Part of a small language model's weights: no position embeddings.
Each number is 50 + 15 x the weight over its row's rms, rounded and kept within 0 to 99. Layers, rows and columns count from 0. The size before them is the row's rms in percent of the matrix's.

# down: layer 6 MLP down (transposed), 512x128, rms 0.0603, rows 299-398, columns 96-127
# up: layer 6 MLP up, 512x128, rms 0.0605, rows 300-399, columns 96-127
down299 095:36 78 70 49 48 83 48 54 62 23 41 29 55 62 32 45 43 68 56 63 44 52 55 43 46 24 79 14 46 57 52 39
up300 107:53 47 50 63 37 54 85 26 74 17 52 46 49 38 66 64 55 23 86 24 22 39 38 29 46 53 51 82 59 61 59 41
down300 103:61 63 47 48 53 51 00 83 31 65 40 68 54 62 41 51 39 44 49 47 47 55 55 53 54 53 60 47 76 32 27 21
up301 112:56 09 48 38 48 29 57 46 68 50 55 49 45 20 26 59 52 43 46 42 60 58 51 48 32 37 57 32 55 60 46 51
down301 101:45 20 59 64 64 53 75 36 58 54 48 42 60 35 34 60 54 44 94 55 57 47 54 32 35 60 67 27 54 62 28 28
up302 094:33 27 48 12 43 54 31 46 48 31 68 32 06 49 33 46 45 66 80 59 76 55 59 53 46 38 76 55 64 38 57 74
down302 096:58 57 62 47 35 51 71 66 36 57 51 55 64 69 43 32 41 53 53 48 48 24 57 52 49 49 33 46 63 61 12 42
up303 105:32 59 61 56 08 58 34 55 51 39 71 41 53 35 37 54 62 36 50 53 62 73 54 81 76 51 60 90 52 54 41 43
down303 110:39 31 53 62 63 35 33 75 47 69 48 24 73 49 45 71 38 55 53 73 48 65 59 36 49 61 88 93 32 46 26 64
up304 102:32 37 18 43 63 81 62 25 55 64 49 49 33 33 34 63 44 43 67 60 39 62 11 40 56 29 48 27 48 44 37 68
down304 100:47 64 67 41 59 58 54 48 80 43 50 58 76 45 71 43 20 76 67 39 56 43 50 61 63 47 50 57 72 45 50 46
up305 102:39 48 36 48 31 43 46 67 69 37 61 39 56 52 48 54 33 38 31 60 55 16 28 61 54 47 74 65 54 34 28 56
down305 098:54 49 62 68 28 47 41 52 50 48 53 65 60 38 43 68 57 47 34 49 43 38 33 51 55 51 79 42 53 51 64 56
up306 104:49 39 27 50 44 37 54 14 65 64 87 32 25 20 39 42 49 49 54 69 47 28 59 25 54 59 52 73 39 84 40 43
down306 108:64 41 36 51 54 58 37 53 40 70 61 66 45 24 31 38 44 70 48 52 39 44 47 49 47 30 61 54 56 55 45 49
up307 099:41 55 06 52 42 29 59 41 69 43 72 29 39 46 63 64 43 42 65 37 61 41 28 68 47 49 21 53 69 39 77 34
down307 107:53 51 61 74 37 53 38 59 57 29 51 55 60 42 41 39 49 52 60 35 45 32 54 35 64 67 47 77 52 79 57 58
up308 103:37 54 70 91 56 66 72 73 59 43 42 58 33 54 39 50 43 64 34 58 25 60 73 62 72 58 64 68 66 48 99 43
down308 093:26 36 77 41 42 39 45 61 42 35 60 39 57 53 54 50 44 28 47 38 69 61 74 49 42 45 13 50 47 71 79 57
up309 102:75 55 50 39 49 22 51 43 27 39 43 46 30 33 49 54 64 51 11 28 39 53 39 15 57 61 43 44 44 43 86 53
down309 105:11 28 47 67 46 54 59 54 65 57 60 34 61 51 59 34 58 50 72 67 60 71 60 59 51 46 36 28 61 32 24 42
up310 096:35 76 47 44 18 61 37 20 58 71 79 41 45 36 30 48 39 36 50 68 63 63 54 66 57 54 51 40 68 78 69 09
down310 105:86 27 38 45 62 25 28 45 37 64 71 54 25 84 38 61 38 31 39 68 20 51 52 37 51 50 77 48 22 57 67 51
up311 092:39 56 45 41 71 57 56 31 27 41 30 64 35 53 26 71 74 29 55 56 45 44 33 58 67 54 55 51 48 56 99 79
down311 097:36 58 47 52 52 53 48 64 75 56 70 60 57 14 53 58 57 67 42 51 49 71 68 29 42 35 47 41 62 46 31 20
up312 112:46 57 31 49 33 53 45 68 43 22 55 36 28 12 63 48 13 53 63 54 16 39 73 53 25 49 55 49 42 50 44 50
down312 109:38 65 61 64 84 50 49 59 57 62 51 67 23 58 51 50 58 57 46 52 46 37 38 58 20 49 67 50 82 50 50 12
up313 096:53 72 28 40 54 68 53 14 43 63 68 51 39 83 39 51 70 29 46 80 36 57 46 40 49 49 44 59 62 43 92 41
down313 097:47 91 65 43 35 57 59 52 68 62 32 54 55 63 48 52 81 50 39 33 84 35 38 62 52 59 38 62 84 42 49 52
up314 095:40 63 59 34 49 28 27 39 53 70 25 49 28 74 57 80 54 32 55 62 57 36 49 60 66 42 72 53 56 36 24 31
down314 099:50 27 52 69 64 56 65 52 78 51 79 56 32 41 52 43 53 40 56 56 64 54 51 58 50 61 35 59 27 38 65 46
up315 105:16 61 35 77 55 62 47 38 60 46 45 36 42 43 80 50 69 53 35 67 59 46 29 44 73 54 39 37 44 50 63 35
down315 102:35 29 63 50 54 19 56 37 73 32 56 37 55 35 38 42 51 65 41 30 59 28 57 39 49 54 67 46 71 44 58 69
up316 089:42 69 56 25 26 38 60 21 65 48 44 43 32 32 46 46 23 57 33 48 45 48 71 67 44 46 54 38 29 34 57 46
down316 088:47 58 28 42 60 53 18 35 37 50 70 42 48 45 38 40 83 59 33 64 47 71 47 54 52 65 58 75 47 62 13 60
up317 114:58 67 96 73 48 54 30 55 37 39 56 29 37 92 60 31 20 46 74 30 56 51 45 67 60 34 50 71 49 36 51 49
down317 099:29 45 99 60 37 53 50 54 36 34 70 41 57 75 44 42 31 45 64 47 45 61 30 63 53 23 55 59 40 35 51 54
up318 102:67 51 37 59 67 43 52 58 37 39 48 41 19 26 19 72 62 60 50 69 56 46 53 36 61 63 57 61 47 49 37 50
down318 097:38 42 54 26 55 67 62 67 40 48 63 66 39 72 45 69 54 41 72 31 37 61 25 55 74 38 58 38 74 43 68 60
up319 109:59 46 44 36 57 63 47 43 65 62 47 70 52 62 65 57 33 61 56 33 66 72 56 53 24 39 41 62 56 43 41 32
down319 110:51 37 44 58 53 61 69 68 68 49 58 40 42 55 59 52 62 33 59 34 37 54 27 63 50 54 65 65 44 64 58 83
up320 107:39 20 51 75 47 56 44 31 60 64 51 63 45 40 55 59 50 41 37 47 26 55 52 64 19 36 24 50 48 64 53 29
down320 106:63 73 49 42 48 29 63 60 23 43 79 36 52 49 39 33 34 18 59 76 26 37 49 46 65 68 61 42 28 79 44 29
up321 097:63 68 39 38 43 76 57 19 33 49 66 69 35 64 36 67 70 55 51 46 52 50 50 22 67 62 46 34 59 42 48 23
down321 105:53 55 68 35 73 25 35 69 31 49 24 40 55 69 32 35 62 33 36 59 51 30 64 62 79 39 45 15 49 36 29 49
up322 105:29 58 51 24 29 68 34 51 80 37 47 50 75 26 44 32 30 66 31 59 37 55 39 45 57 50 44 62 65 52 55 19
down322 108:85 56 35 53 69 53 51 67 61 52 40 50 62 40 56 58 47 76 59 40 59 57 39 41 43 62 45 70 56 56 61 29
up323 098:66 31 53 72 63 69 33 77 68 64 40 32 42 58 48 56 46 59 50 50 30 30 54 36 68 21 38 36 56 58 54 46
down323 103:52 25 26 32 65 40 35 54 48 65 24 69 72 31 43 46 41 60 61 72 55 21 52 51 46 49 53 43 68 72 42 50
up324 089:35 58 62 77 53 42 34 49 48 38 55 19 54 26 33 51 42 66 51 39 42 56 52 58 61 28 21 49 67 75 24 35
down324 088:40 39 28 41 64 61 54 50 34 72 71 64 44 56 21 54 46 63 42 53 55 41 25 43 68 85 46 49 30 36 75 55
up325 101:43 37 17 60 71 59 33 56 33 61 52 27 29 57 39 50 47 65 72 49 17 37 42 70 43 32 46 37 99 54 56 50
down325 101:43 33 53 43 69 35 20 45 46 62 64 33 26 53 42 63 62 30 31 33 60 77 28 30 60 52 65 68 38 48 39 23
up326 092:29 67 52 39 35 45 74 55 25 35 34 36 58 40 57 34 40 40 23 55 57 47 55 37 64 34 28 62 64 76 53 31
down326 098:37 63 57 52 71 48 00 52 60 51 67 76 56 51 57 65 47 57 84 54 64 72 34 48 52 65 67 56 30 42 57 49
up327 096:78 60 30 68 47 54 70 50 53 46 55 50 42 77 52 63 46 48 45 47 57 39 37 66 81 40 41 34 55 61 53 49
down327 095:88 34 44 43 62 15 45 24 59 56 65 50 45 64 34 54 53 48 37 54 30 65 79 46 37 43 48 25 53 38 57 37
up328 102:39 38 42 71 47 49 63 34 42 61 68 72 61 54 70 27 43 20 34 38 36 60 77 53 66 58 29 37 34 49 35 37
down328 091:66 80 46 54 56 36 44 49 60 45 49 59 58 62 36 38 26 33 68 40 46 22 63 40 91 42 58 64 54 47 39 50
up329 105:45 68 38 43 25 53 38 44 37 42 27 23 34 52 61 57 51 58 59 37 65 36 86 42 77 21 72 31 50 38 61 38
down329 101:28 41 40 25 61 59 29 58 41 59 33 32 43 38 75 50 51 51 54 65 35 36 61 63 75 51 55 75 48 17 43 42
up330 110:59 66 51 56 40 42 44 46 71 23 45 25 29 46 54 71 46 38 39 39 60 22 47 34 66 38 40 57 44 69 72 81
down330 101:44 48 44 30 36 75 50 47 46 48 35 58 52 77 56 49 39 67 30 62 58 73 63 64 50 64 36 44 24 38 63 42
up331 105:33 30 20 58 47 41 59 20 62 60 37 33 36 65 71 58 77 63 59 33 45 48 61 55 62 48 28 40 42 54 30 72
down331 106:31 76 52 37 47 89 61 54 50 72 59 67 64 48 58 55 46 55 81 57 17 54 21 44 46 43 40 54 57 46 74 33
up332 103:53 51 48 45 55 56 62 72 64 56 44 48 38 77 65 62 29 39 35 52 76 55 50 54 56 73 46 00 36 31 52 53
down332 116:55 75 64 46 61 38 40 88 55 49 68 46 57 34 55 27 40 42 47 56 49 34 32 46 60 54 50 70 66 38 36 53
up333 120:77 69 52 37 28 38 46 43 40 67 42 56 46 70 23 23 51 46 39 51 54 06 40 61 70 42 51 48 50 45 35 36
down333 115:56 19 71 44 41 38 51 50 46 50 35 56 71 44 75 72 56 59 67 30 46 57 50 62 70 56 60 45 55 51 52 47
up334 124:46 43 39 41 18 33 49 42 48 37 39 30 36 79 56 25 42 35 27 36 43 61 50 24 66 42 36 29 48 41 55 44
down334 127:57 24 50 53 41 51 38 49 44 55 68 58 55 62 40 41 35 65 43 47 29 68 35 51 41 61 42 35 64 62 55 48
up335 100:64 42 56 47 55 73 76 52 32 38 24 43 47 58 37 40 44 59 43 14 48 51 14 61 24 36 64 63 49 78 28 43
down335 107:18 44 38 32 38 21 24 44 53 63 69 64 66 36 40 64 52 48 45 52 31 43 60 39 76 53 57 39 39 24 37 49
up336 121:41 47 76 60 31 32 49 45 56 39 46 13 69 66 60 68 20 50 30 43 52 58 31 65 14 54 32 68 54 31 76 33
down336 116:27 61 44 33 22 78 65 58 41 26 77 35 63 51 71 41 50 52 50 26 54 25 63 74 63 17 47 54 57 33 78 45
up337 099:46 71 65 38 29 66 17 65 78 65 39 31 47 36 42 56 53 35 44 40 42 51 36 46 46 36 43 69 81 41 61 22
down337 100:62 21 58 66 52 73 56 37 53 64 70 37 68 62 68 56 26 68 46 52 36 65 67 45 53 50 50 52 29 40 17 57
up338 102:56 51 61 43 38 69 23 50 52 51 48 60 38 39 40 06 18 62 29 28 43 50 53 24 46 42 41 43 34 50 68 59
down338 105:70 61 63 62 86 22 53 42 69 32 57 59 66 33 54 51 43 57 76 55 46 51 37 66 52 40 57 63 56 48 61 32
up339 107:51 88 58 43 61 26 28 51 66 46 60 42 65 33 58 60 32 67 60 36 29 61 59 44 35 52 73 42 66 59 77 50
down339 104:66 57 66 42 38 47 55 61 67 44 44 66 86 51 32 39 62 38 46 40 15 52 77 51 57 32 64 19 80 04 46 70
up340 099:62 38 65 40 15 40 42 34 64 65 54 46 62 53 29 60 34 73 52 49 45 61 54 42 55 42 40 41 75 31 35 34
down340 092:40 37 51 42 61 11 32 35 62 60 49 60 33 53 34 45 52 67 43 33 55 71 37 31 42 34 72 64 40 43 79 47
up341 104:74 42 62 58 32 72 53 50 87 42 69 42 44 40 65 58 70 39 33 58 64 55 45 40 29 47 45 37 47 61 62 44
down341 117:47 51 39 37 39 21 59 62 58 43 29 42 45 66 23 66 40 62 19 32 56 37 63 30 70 77 52 59 33 56 36 59
up342 092:60 46 44 48 26 32 52 33 46 31 45 58 37 64 46 76 43 39 49 84 54 48 48 63 72 34 36 66 54 59 42 74
down342 090:45 66 58 61 64 60 25 55 29 29 59 49 37 24 46 54 38 25 55 48 44 70 31 38 46 45 38 34 35 42 66 49
up343 101:62 51 26 27 54 73 48 75 58 37 56 63 35 45 41 69 36 43 40 48 53 38 51 61 74 39 46 67 14 67 63 49
down343 098:55 42 61 51 62 32 63 29 65 69 50 38 27 55 44 37 53 45 36 47 46 59 33 99 63 72 51 42 62 44 57 42
up344 100:76 38 59 54 45 55 45 43 57 42 28 57 40 45 46 62 51 40 54 25 54 95 57 46 47 59 17 71 55 54 61 54
down344 101:58 45 44 66 65 39 26 42 15 55 72 49 42 45 86 54 65 26 61 68 44 36 40 35 42 67 36 39 43 47 68 47
up345 116:65 71 56 45 73 39 60 41 70 59 49 40 38 37 39 38 69 38 65 62 78 51 58 54 35 42 69 22 55 61 48 46
down345 088:54 42 43 54 41 61 36 47 32 31 41 65 59 54 59 58 43 25 49 63 42 39 67 50 68 33 08 45 56 57 92 68
up346 091:49 44 44 51 27 90 38 30 64 53 60 74 55 44 49 23 43 53 34 36 58 55 35 67 43 50 44 43 30 70 34 45
down346 097:51 43 72 45 49 51 41 41 60 45 50 57 46 59 55 75 51 62 47 57 52 46 63 45 53 50 41 57 57 90 72 76
up347 107:61 52 40 36 35 71 33 58 41 51 35 55 43 57 72 47 66 49 52 50 56 45 26 34 72 34 45 25 68 20 51 42
down347 107:35 49 29 62 44 50 38 42 40 47 75 36 49 82 73 53 63 28 71 58 43 67 41 63 80 29 32 36 52 48 43 63
up348 103:68 74 73 60 50 42 28 52 81 58 29 24 65 65 39 31 44 68 56 53 68 55 78 45 96 21 56 43 69 59 44 52
down348 099:62 56 42 62 54 25 53 59 35 47 65 25 42 32 57 65 69 46 61 62 66 48 43 48 57 60 46 58 72 28 78 50
up349 099:62 92 54 09 46 51 60 71 48 18 56 47 44 56 41 28 46 61 46 42 47 42 72 35 45 51 43 65 34 38 49 26
down349 098:59 60 43 44 48 65 23 62 58 33 80 31 50 55 61 61 38 42 48 28 43 13 68 40 43 43 22 18 68 46 47 38
up350 102:18 71 33 38 25 40 59 49 53 61 45 77 38 58 47 53 67 39 60 30 33 48 52 73 43 29 47 43 35 78 61 57
down350 101:54 31 57 31 49 25 36 61 45 55 50 63 41 49 27 56 22 37 57 54 47 76 70 39 46 50 55 52 69 67 46 45
up351 111:46 31 43 50 49 48 31 56 39 32 67 44 55 58 49 45 28 42 43 36 18 35 30 44 73 49 59 70 67 19 69 46
down351 098:73 39 59 44 42 61 45 44 68 62 34 58 64 52 50 29 48 49 53 20 63 61 36 55 94 69 28 58 51 61 37 56
up352 101:58 18 53 54 53 26 35 44 39 31 37 52 30 62 63 43 48 45 39 42 25 39 54 08 45 43 68 46 42 53 30 32
down352 096:42 50 72 79 41 39 52 35 42 46 51 53 85 60 48 73 54 76 46 58 47 61 29 38 56 67 42 40 61 40 49 74
up353 091:42 42 55 50 59 69 79 61 56 72 71 50 70 52 56 13 68 52 66 46 41 69 74 60 66 59 61 65 40 39 59 44
down353 087:34 39 67 30 65 56 36 37 44 55 05 22 38 45 37 62 55 55 33 38 58 44 52 52 53 48 24 23 55 64 57 64
up354 096:54 24 40 69 56 45 40 45 73 40 36 37 53 58 46 65 69 45 79 56 43 26 16 56 49 55 58 68 63 58 43 39
down354 095:54 70 48 65 55 52 64 53 36 68 41 50 15 35 55 52 55 42 43 52 39 47 36 44 43 66 48 72 31 80 59 26
up355 094:56 50 25 55 85 50 40 55 19 44 56 38 59 35 39 53 32 56 63 65 47 60 60 36 48 59 67 27 62 49 43 31
down355 090:59 50 54 49 55 38 67 45 51 82 44 50 34 52 45 37 40 86 36 37 48 56 49 62 43 64 30 33 31 51 71 55
up356 105:37 30 52 34 56 69 58 32 61 50 45 46 45 35 60 25 37 75 57 51 52 58 38 18 76 50 53 47 08 42 58 57
down356 108:25 67 49 59 46 72 47 55 34 28 69 57 22 28 52 36 47 47 48 57 56 57 64 72 67 71 35 51 37 53 29 60
up357 100:40 23 67 48 53 57 38 38 45 51 33 50 36 51 47 91 79 74 39 48 77 55 66 40 30 26 52 72 53 72 51 55
down357 105:58 33 56 62 45 37 37 47 61 55 67 43 72 39 28 05 50 19 52 30 60 60 38 58 51 58 55 31 79 30 55 62
up358 104:42 64 50 39 32 75 54 55 66 60 41 68 42 45 67 57 64 59 33 46 21 21 66 61 17 42 57 62 34 26 76 58
down358 104:43 38 49 85 55 45 68 58 52 22 58 58 28 39 56 58 59 57 42 62 33 73 34 65 61 81 44 60 75 55 65 72
up359 095:20 48 64 78 64 53 44 58 27 55 43 39 31 34 39 25 62 23 28 44 44 67 72 39 51 64 51 47 65 66 57 59
down359 098:58 38 45 26 55 47 70 55 48 55 61 22 43 44 30 45 42 70 62 40 33 60 74 47 49 68 34 58 91 59 59 38
up360 099:49 37 46 62 47 56 56 29 39 53 23 63 44 47 61 61 35 34 41 46 30 78 51 52 60 63 44 27 59 84 46 59
down360 102:45 45 63 40 27 49 41 70 33 41 68 38 42 68 55 63 58 47 37 53 46 46 55 55 60 54 41 62 57 46 65 44
up361 100:63 26 65 41 43 36 27 32 39 36 51 29 48 33 61 15 42 55 63 55 72 53 24 09 82 36 56 46 71 40 62 34
down361 106:71 67 34 58 67 40 34 62 72 58 06 73 28 64 34 57 57 49 27 48 26 44 38 54 47 48 41 41 35 41 59 57
up362 097:38 50 51 45 41 57 25 42 46 23 26 26 49 56 44 31 54 49 65 29 39 51 44 32 57 63 37 65 35 53 52 45
down362 095:45 53 70 39 50 50 56 56 56 49 47 46 21 35 39 40 46 21 60 53 89 43 57 60 56 13 76 57 56 39 61 34
up363 103:51 83 38 64 39 35 71 66 37 65 63 42 66 51 50 39 46 45 46 32 55 49 61 62 59 37 53 77 65 37 13 43
down363 101:54 42 46 53 61 40 57 63 32 53 43 51 39 68 52 36 36 57 52 67 47 37 71 65 60 42 52 59 35 42 64 54
up364 104:62 54 52 60 44 45 42 26 28 45 44 43 42 27 72 57 47 79 57 49 39 72 28 14 80 41 34 07 51 35 62 42
down364 096:47 53 62 54 37 55 51 49 63 55 32 66 51 32 70 45 09 47 44 51 57 31 42 55 51 55 78 50 35 60 41 59
up365 090:76 64 45 71 70 46 47 41 56 63 42 11 49 39 22 45 48 56 33 34 25 32 47 53 55 28 52 53 25 60 60 37
down365 091:57 50 69 30 47 50 54 63 55 56 55 54 57 61 93 52 79 32 42 45 61 45 56 33 26 51 39 63 51 37 46 54
up366 097:34 39 36 33 48 53 66 46 48 53 50 43 42 54 44 53 21 38 74 53 54 31 34 38 71 44 30 55 37 57 64 49
down366 095:41 33 49 52 55 53 59 63 69 64 44 70 64 50 65 56 51 29 45 59 50 62 54 56 34 61 54 40 77 54 44 40
up367 092:59 46 73 28 26 49 67 35 45 58 52 50 58 56 25 47 57 45 54 48 48 69 52 29 92 59 41 52 60 18 36 29
down367 098:47 45 35 64 43 57 49 38 39 61 59 49 32 13 38 66 58 65 65 55 58 44 25 41 44 36 44 33 45 78 03 52
up368 096:30 54 59 49 33 67 39 42 37 12 42 20 46 61 54 52 46 59 44 40 31 38 50 38 51 47 59 55 48 52 33 41
down368 100:79 44 37 43 41 47 54 59 85 35 47 66 41 19 49 52 57 52 67 26 64 61 74 38 22 64 50 48 64 54 61 54
up369 094:74 78 38 72 56 57 40 23 80 70 50 56 61 49 35 61 55 86 43 75 58 74 65 57 39 48 53 49 59 65 72 30
down369 100:45 39 64 31 49 66 42 36 17 30 80 40 39 46 40 43 60 66 39 60 60 44 52 47 58 22 57 30 69 39 54 58
up370 104:74 53 28 44 32 73 42 39 51 46 69 40 65 57 44 38 31 67 34 53 66 49 51 54 70 67 48 31 45 58 57 67
down370 109:73 47 34 80 59 75 45 48 39 53 45 75 52 28 62 74 40 52 27 32 57 40 29 22 57 65 39 32 48 81 61 49
up371 101:49 46 39 30 36 38 56 40 79 47 50 50 63 61 57 37 33 44 53 74 44 36 64 55 47 39 90 22 37 64 37 53
down371 104:54 53 51 71 46 52 37 69 49 27 58 53 69 78 15 52 77 69 61 43 28 74 46 62 67 72 64 68 46 62 53 09
up372 108:33 51 61 58 53 42 28 37 30 65 68 80 50 56 39 70 36 39 36 47 23 48 69 52 24 26 42 51 68 40 36 23
down372 108:30 29 57 47 58 60 66 39 53 68 86 46 38 43 48 55 50 36 60 56 48 46 44 27 37 62 39 47 40 61 75 85
up373 094:29 64 69 38 36 48 67 52 68 61 53 67 22 53 40 46 25 66 63 70 34 48 67 35 38 64 22 45 40 32 57 52
down373 099:71 51 44 75 46 75 30 15 72 30 18 57 56 45 66 47 36 50 59 59 48 42 69 32 66 33 34 73 29 64 74 54
up374 097:68 59 44 60 56 50 60 57 41 47 72 47 57 46 41 39 33 19 29 72 85 68 53 65 70 40 63 59 71 54 44 43
down374 100:13 54 52 59 60 41 67 37 46 49 07 46 49 53 49 55 42 24 29 53 46 29 61 49 56 45 47 60 51 41 39 63
up375 102:63 54 51 62 50 30 79 25 80 71 41 63 65 61 75 38 42 56 57 25 35 59 59 48 69 34 46 57 48 39 42 05
down375 096:42 56 79 52 72 14 21 26 47 71 61 47 34 68 38 56 57 69 56 57 25 63 38 51 41 35 52 51 51 44 32 56
up376 106:56 47 44 39 40 56 35 26 50 38 55 38 60 13 59 28 38 60 43 37 41 36 78 40 62 42 48 58 51 34 40 28
down376 106:28 40 55 58 47 51 64 73 55 73 61 57 65 49 32 29 56 62 18 35 75 54 54 50 43 56 47 68 29 55 58 58
up377 093:33 23 37 50 33 65 41 53 36 34 39 44 47 44 38 57 53 71 65 50 37 51 45 34 68 21 41 72 51 68 52 51
down377 100:36 46 53 54 72 47 47 74 62 67 49 41 35 53 61 35 59 53 56 68 59 71 46 46 64 52 41 59 31 56 45 54
up378 092:20 61 44 24 55 53 52 54 24 62 75 42 12 29 43 52 26 36 52 58 59 44 46 50 60 54 46 34 46 43 38 60
down378 101:63 34 32 66 73 47 34 55 48 53 51 77 50 82 72 44 60 52 54 58 38 78 29 56 46 43 36 65 60 49 69 53
up379 086:47 45 47 63 56 54 22 44 74 48 36 55 34 73 38 08 45 60 46 47 62 46 25 48 52 57 50 60 36 62 42 32
down379 096:37 44 36 64 42 46 46 51 35 39 66 47 52 52 77 34 60 61 56 91 49 47 32 52 34 56 37 52 64 68 48 59
up380 100:41 28 66 43 29 55 60 50 47 46 53 45 34 39 68 42 50 33 78 48 50 55 66 57 43 31 54 33 32 52 41 55
down380 103:46 72 29 67 52 59 42 48 46 41 54 35 46 43 65 46 66 49 15 46 53 43 64 41 61 54 52 50 29 69 61 27
up381 104:34 58 64 47 23 39 60 47 42 32 46 33 58 62 43 43 25 34 62 48 52 79 69 51 47 60 47 46 13 68 53 57
down381 085:56 57 48 55 54 79 33 43 43 42 67 40 70 47 68 40 23 45 48 52 31 66 40 51 34 45 25 58 19 44 62 57
up382 101:60 60 41 65 62 65 42 52 64 52 54 51 43 58 36 64 42 64 64 70 65 50 47 64 62 40 08 54 65 59 54 47
down382 103:57 52 73 38 28 66 64 62 34 60 37 41 59 67 59 57 98 47 42 63 49 84 54 66 63 55 23 50 57 43 37 71
up383 102:38 72 45 50 65 36 50 48 53 65 72 35 42 69 51 67 25 50 49 93 63 42 55 76 40 33 59 66 42 35 53 58
down383 102:60 35 45 39 47 46 46 66 44 68 46 50 47 61 37 71 48 37 74 54 59 49 51 40 46 46 92 34 45 91 45 42
up384 096:35 54 33 48 55 80 40 52 66 43 33 40 65 39 46 56 62 78 35 34 45 62 56 83 53 39 49 69 44 65 65 55
down384 092:57 39 34 35 57 33 48 58 37 33 56 53 63 46 43 60 46 30 51 52 54 43 63 18 54 51 48 50 52 53 65 56
up385 099:56 59 50 50 53 70 67 49 17 39 30 46 35 21 45 09 69 24 75 41 50 64 63 32 72 47 54 42 62 58 38 30
down385 095:50 38 44 41 32 27 32 49 35 35 44 40 57 56 39 50 66 49 49 73 41 50 53 90 51 69 37 29 50 47 35 47
up386 092:20 36 63 75 44 69 33 60 40 46 28 52 65 49 49 51 44 45 59 61 15 55 46 59 65 63 70 55 62 81 43 30
down386 093:55 35 51 38 78 72 32 58 53 58 47 60 65 65 37 54 52 47 39 31 71 24 33 28 26 44 39 35 40 18 53 62
up387 093:36 34 26 58 64 42 32 37 60 55 38 58 15 48 53 46 52 60 52 81 48 66 56 64 47 28 36 20 63 63 68 39
down387 107:32 69 46 32 48 58 69 30 41 36 51 64 65 53 27 47 61 18 64 28 46 46 62 40 34 61 50 91 73 54 35 15
up388 103:62 61 14 32 37 24 52 22 75 37 60 49 51 53 36 41 41 46 50 30 49 57 41 35 56 24 27 54 87 48 48 45
down388 101:22 48 43 45 42 41 52 43 70 59 27 18 62 56 59 52 52 16 53 71 56 46 42 51 65 53 77 18 47 58 49 59
up389 100:67 42 56 21 39 57 55 55 45 50 55 42 65 58 32 45 57 89 14 57 51 49 58 44 24 48 42 39 59 56 61 22
down389 114:71 66 73 50 64 28 45 47 54 85 47 10 31 50 37 53 60 64 57 47 68 41 37 28 37 30 55 41 32 50 47 57
up390 098:34 39 56 40 16 54 35 67 50 53 59 50 50 41 49 37 39 79 57 35 58 47 51 48 58 57 33 65 76 26 02 50
down390 093:64 77 86 25 56 41 56 56 53 38 56 35 24 48 38 72 43 42 19 51 52 29 58 37 77 74 45 55 33 74 30 50
up391 098:58 38 56 51 63 45 26 51 58 52 43 18 27 36 47 30 40 50 36 41 28 69 31 51 57 55 73 32 56 78 47 63
down391 098:47 54 24 75 68 45 43 66 22 51 83 45 52 40 38 59 48 43 34 51 44 68 15 62 76 62 51 66 43 32 61 20
up392 104:41 79 30 50 66 40 38 48 67 46 34 19 55 32 72 21 48 48 58 47 21 75 61 57 48 42 53 73 64 41 17 41
down392 106:62 50 29 31 49 35 34 44 47 33 43 38 71 25 64 48 68 77 62 60 57 33 46 42 65 40 49 31 39 42 63 51
up393 104:71 57 38 47 41 66 53 68 62 52 66 40 50 60 37 46 24 66 81 48 74 60 50 61 67 46 57 18 52 58 46 72
down393 104:50 57 67 34 48 45 42 42 38 55 44 40 58 72 32 49 41 78 54 55 84 45 60 77 29 72 37 54 36 43 32 14
up394 089:72 35 33 49 61 20 61 48 67 69 36 56 70 82 60 60 39 43 46 38 66 53 23 41 58 55 56 44 71 40 47 54
down394 091:31 68 14 63 42 63 46 30 45 49 47 45 41 57 59 49 35 74 45 66 31 34 65 59 75 42 54 49 56 50 53 52
up395 092:58 67 58 44 56 67 48 51 46 49 47 53 36 51 65 84 65 49 29 16 60 76 58 43 32 45 66 52 71 64 83 40
down395 101:21 59 22 48 41 65 51 54 14 28 36 64 47 12 46 46 52 39 35 52 57 62 45 51 44 74 40 45 43 23 51 87
up396 100:23 56 43 43 43 50 54 44 52 65 52 80 47 37 30 58 53 36 61 54 32 34 57 52 55 44 58 40 65 49 49 40
down396 100:62 46 47 76 56 55 73 69 27 73 39 44 40 50 57 54 45 47 45 65 45 74 80 72 28 68 37 61 26 40 56 54
up397 102:34 39 31 75 57 28 43 46 69 34 49 29 45 39 26 57 61 41 42 48 63 40 63 43 67 47 79 13 67 38 59 52
down397 097:40 57 59 59 39 57 69 73 34 38 52 53 66 30 69 54 46 37 51 51 51 56 55 46 24 65 57 50 89 43 56 36
up398 113:39 57 41 60 56 64 48 46 79 51 44 58 31 54 68 30 35 37 26 32 41 44 21 56 66 54 34 39 40 46 47 49
down398 100:47 46 48 53 30 33 57 30 50 54 39 44 80 30 60 58 54 73 43 75 71 56 52 40 59 44 70 43 34 26 25 31
up399 107:55 18 61 69 34 27 78 60 72 46 43 56 66 85 55 26 22 54 53 59 45 29 35 70 65 19 67 40 69 47 53 34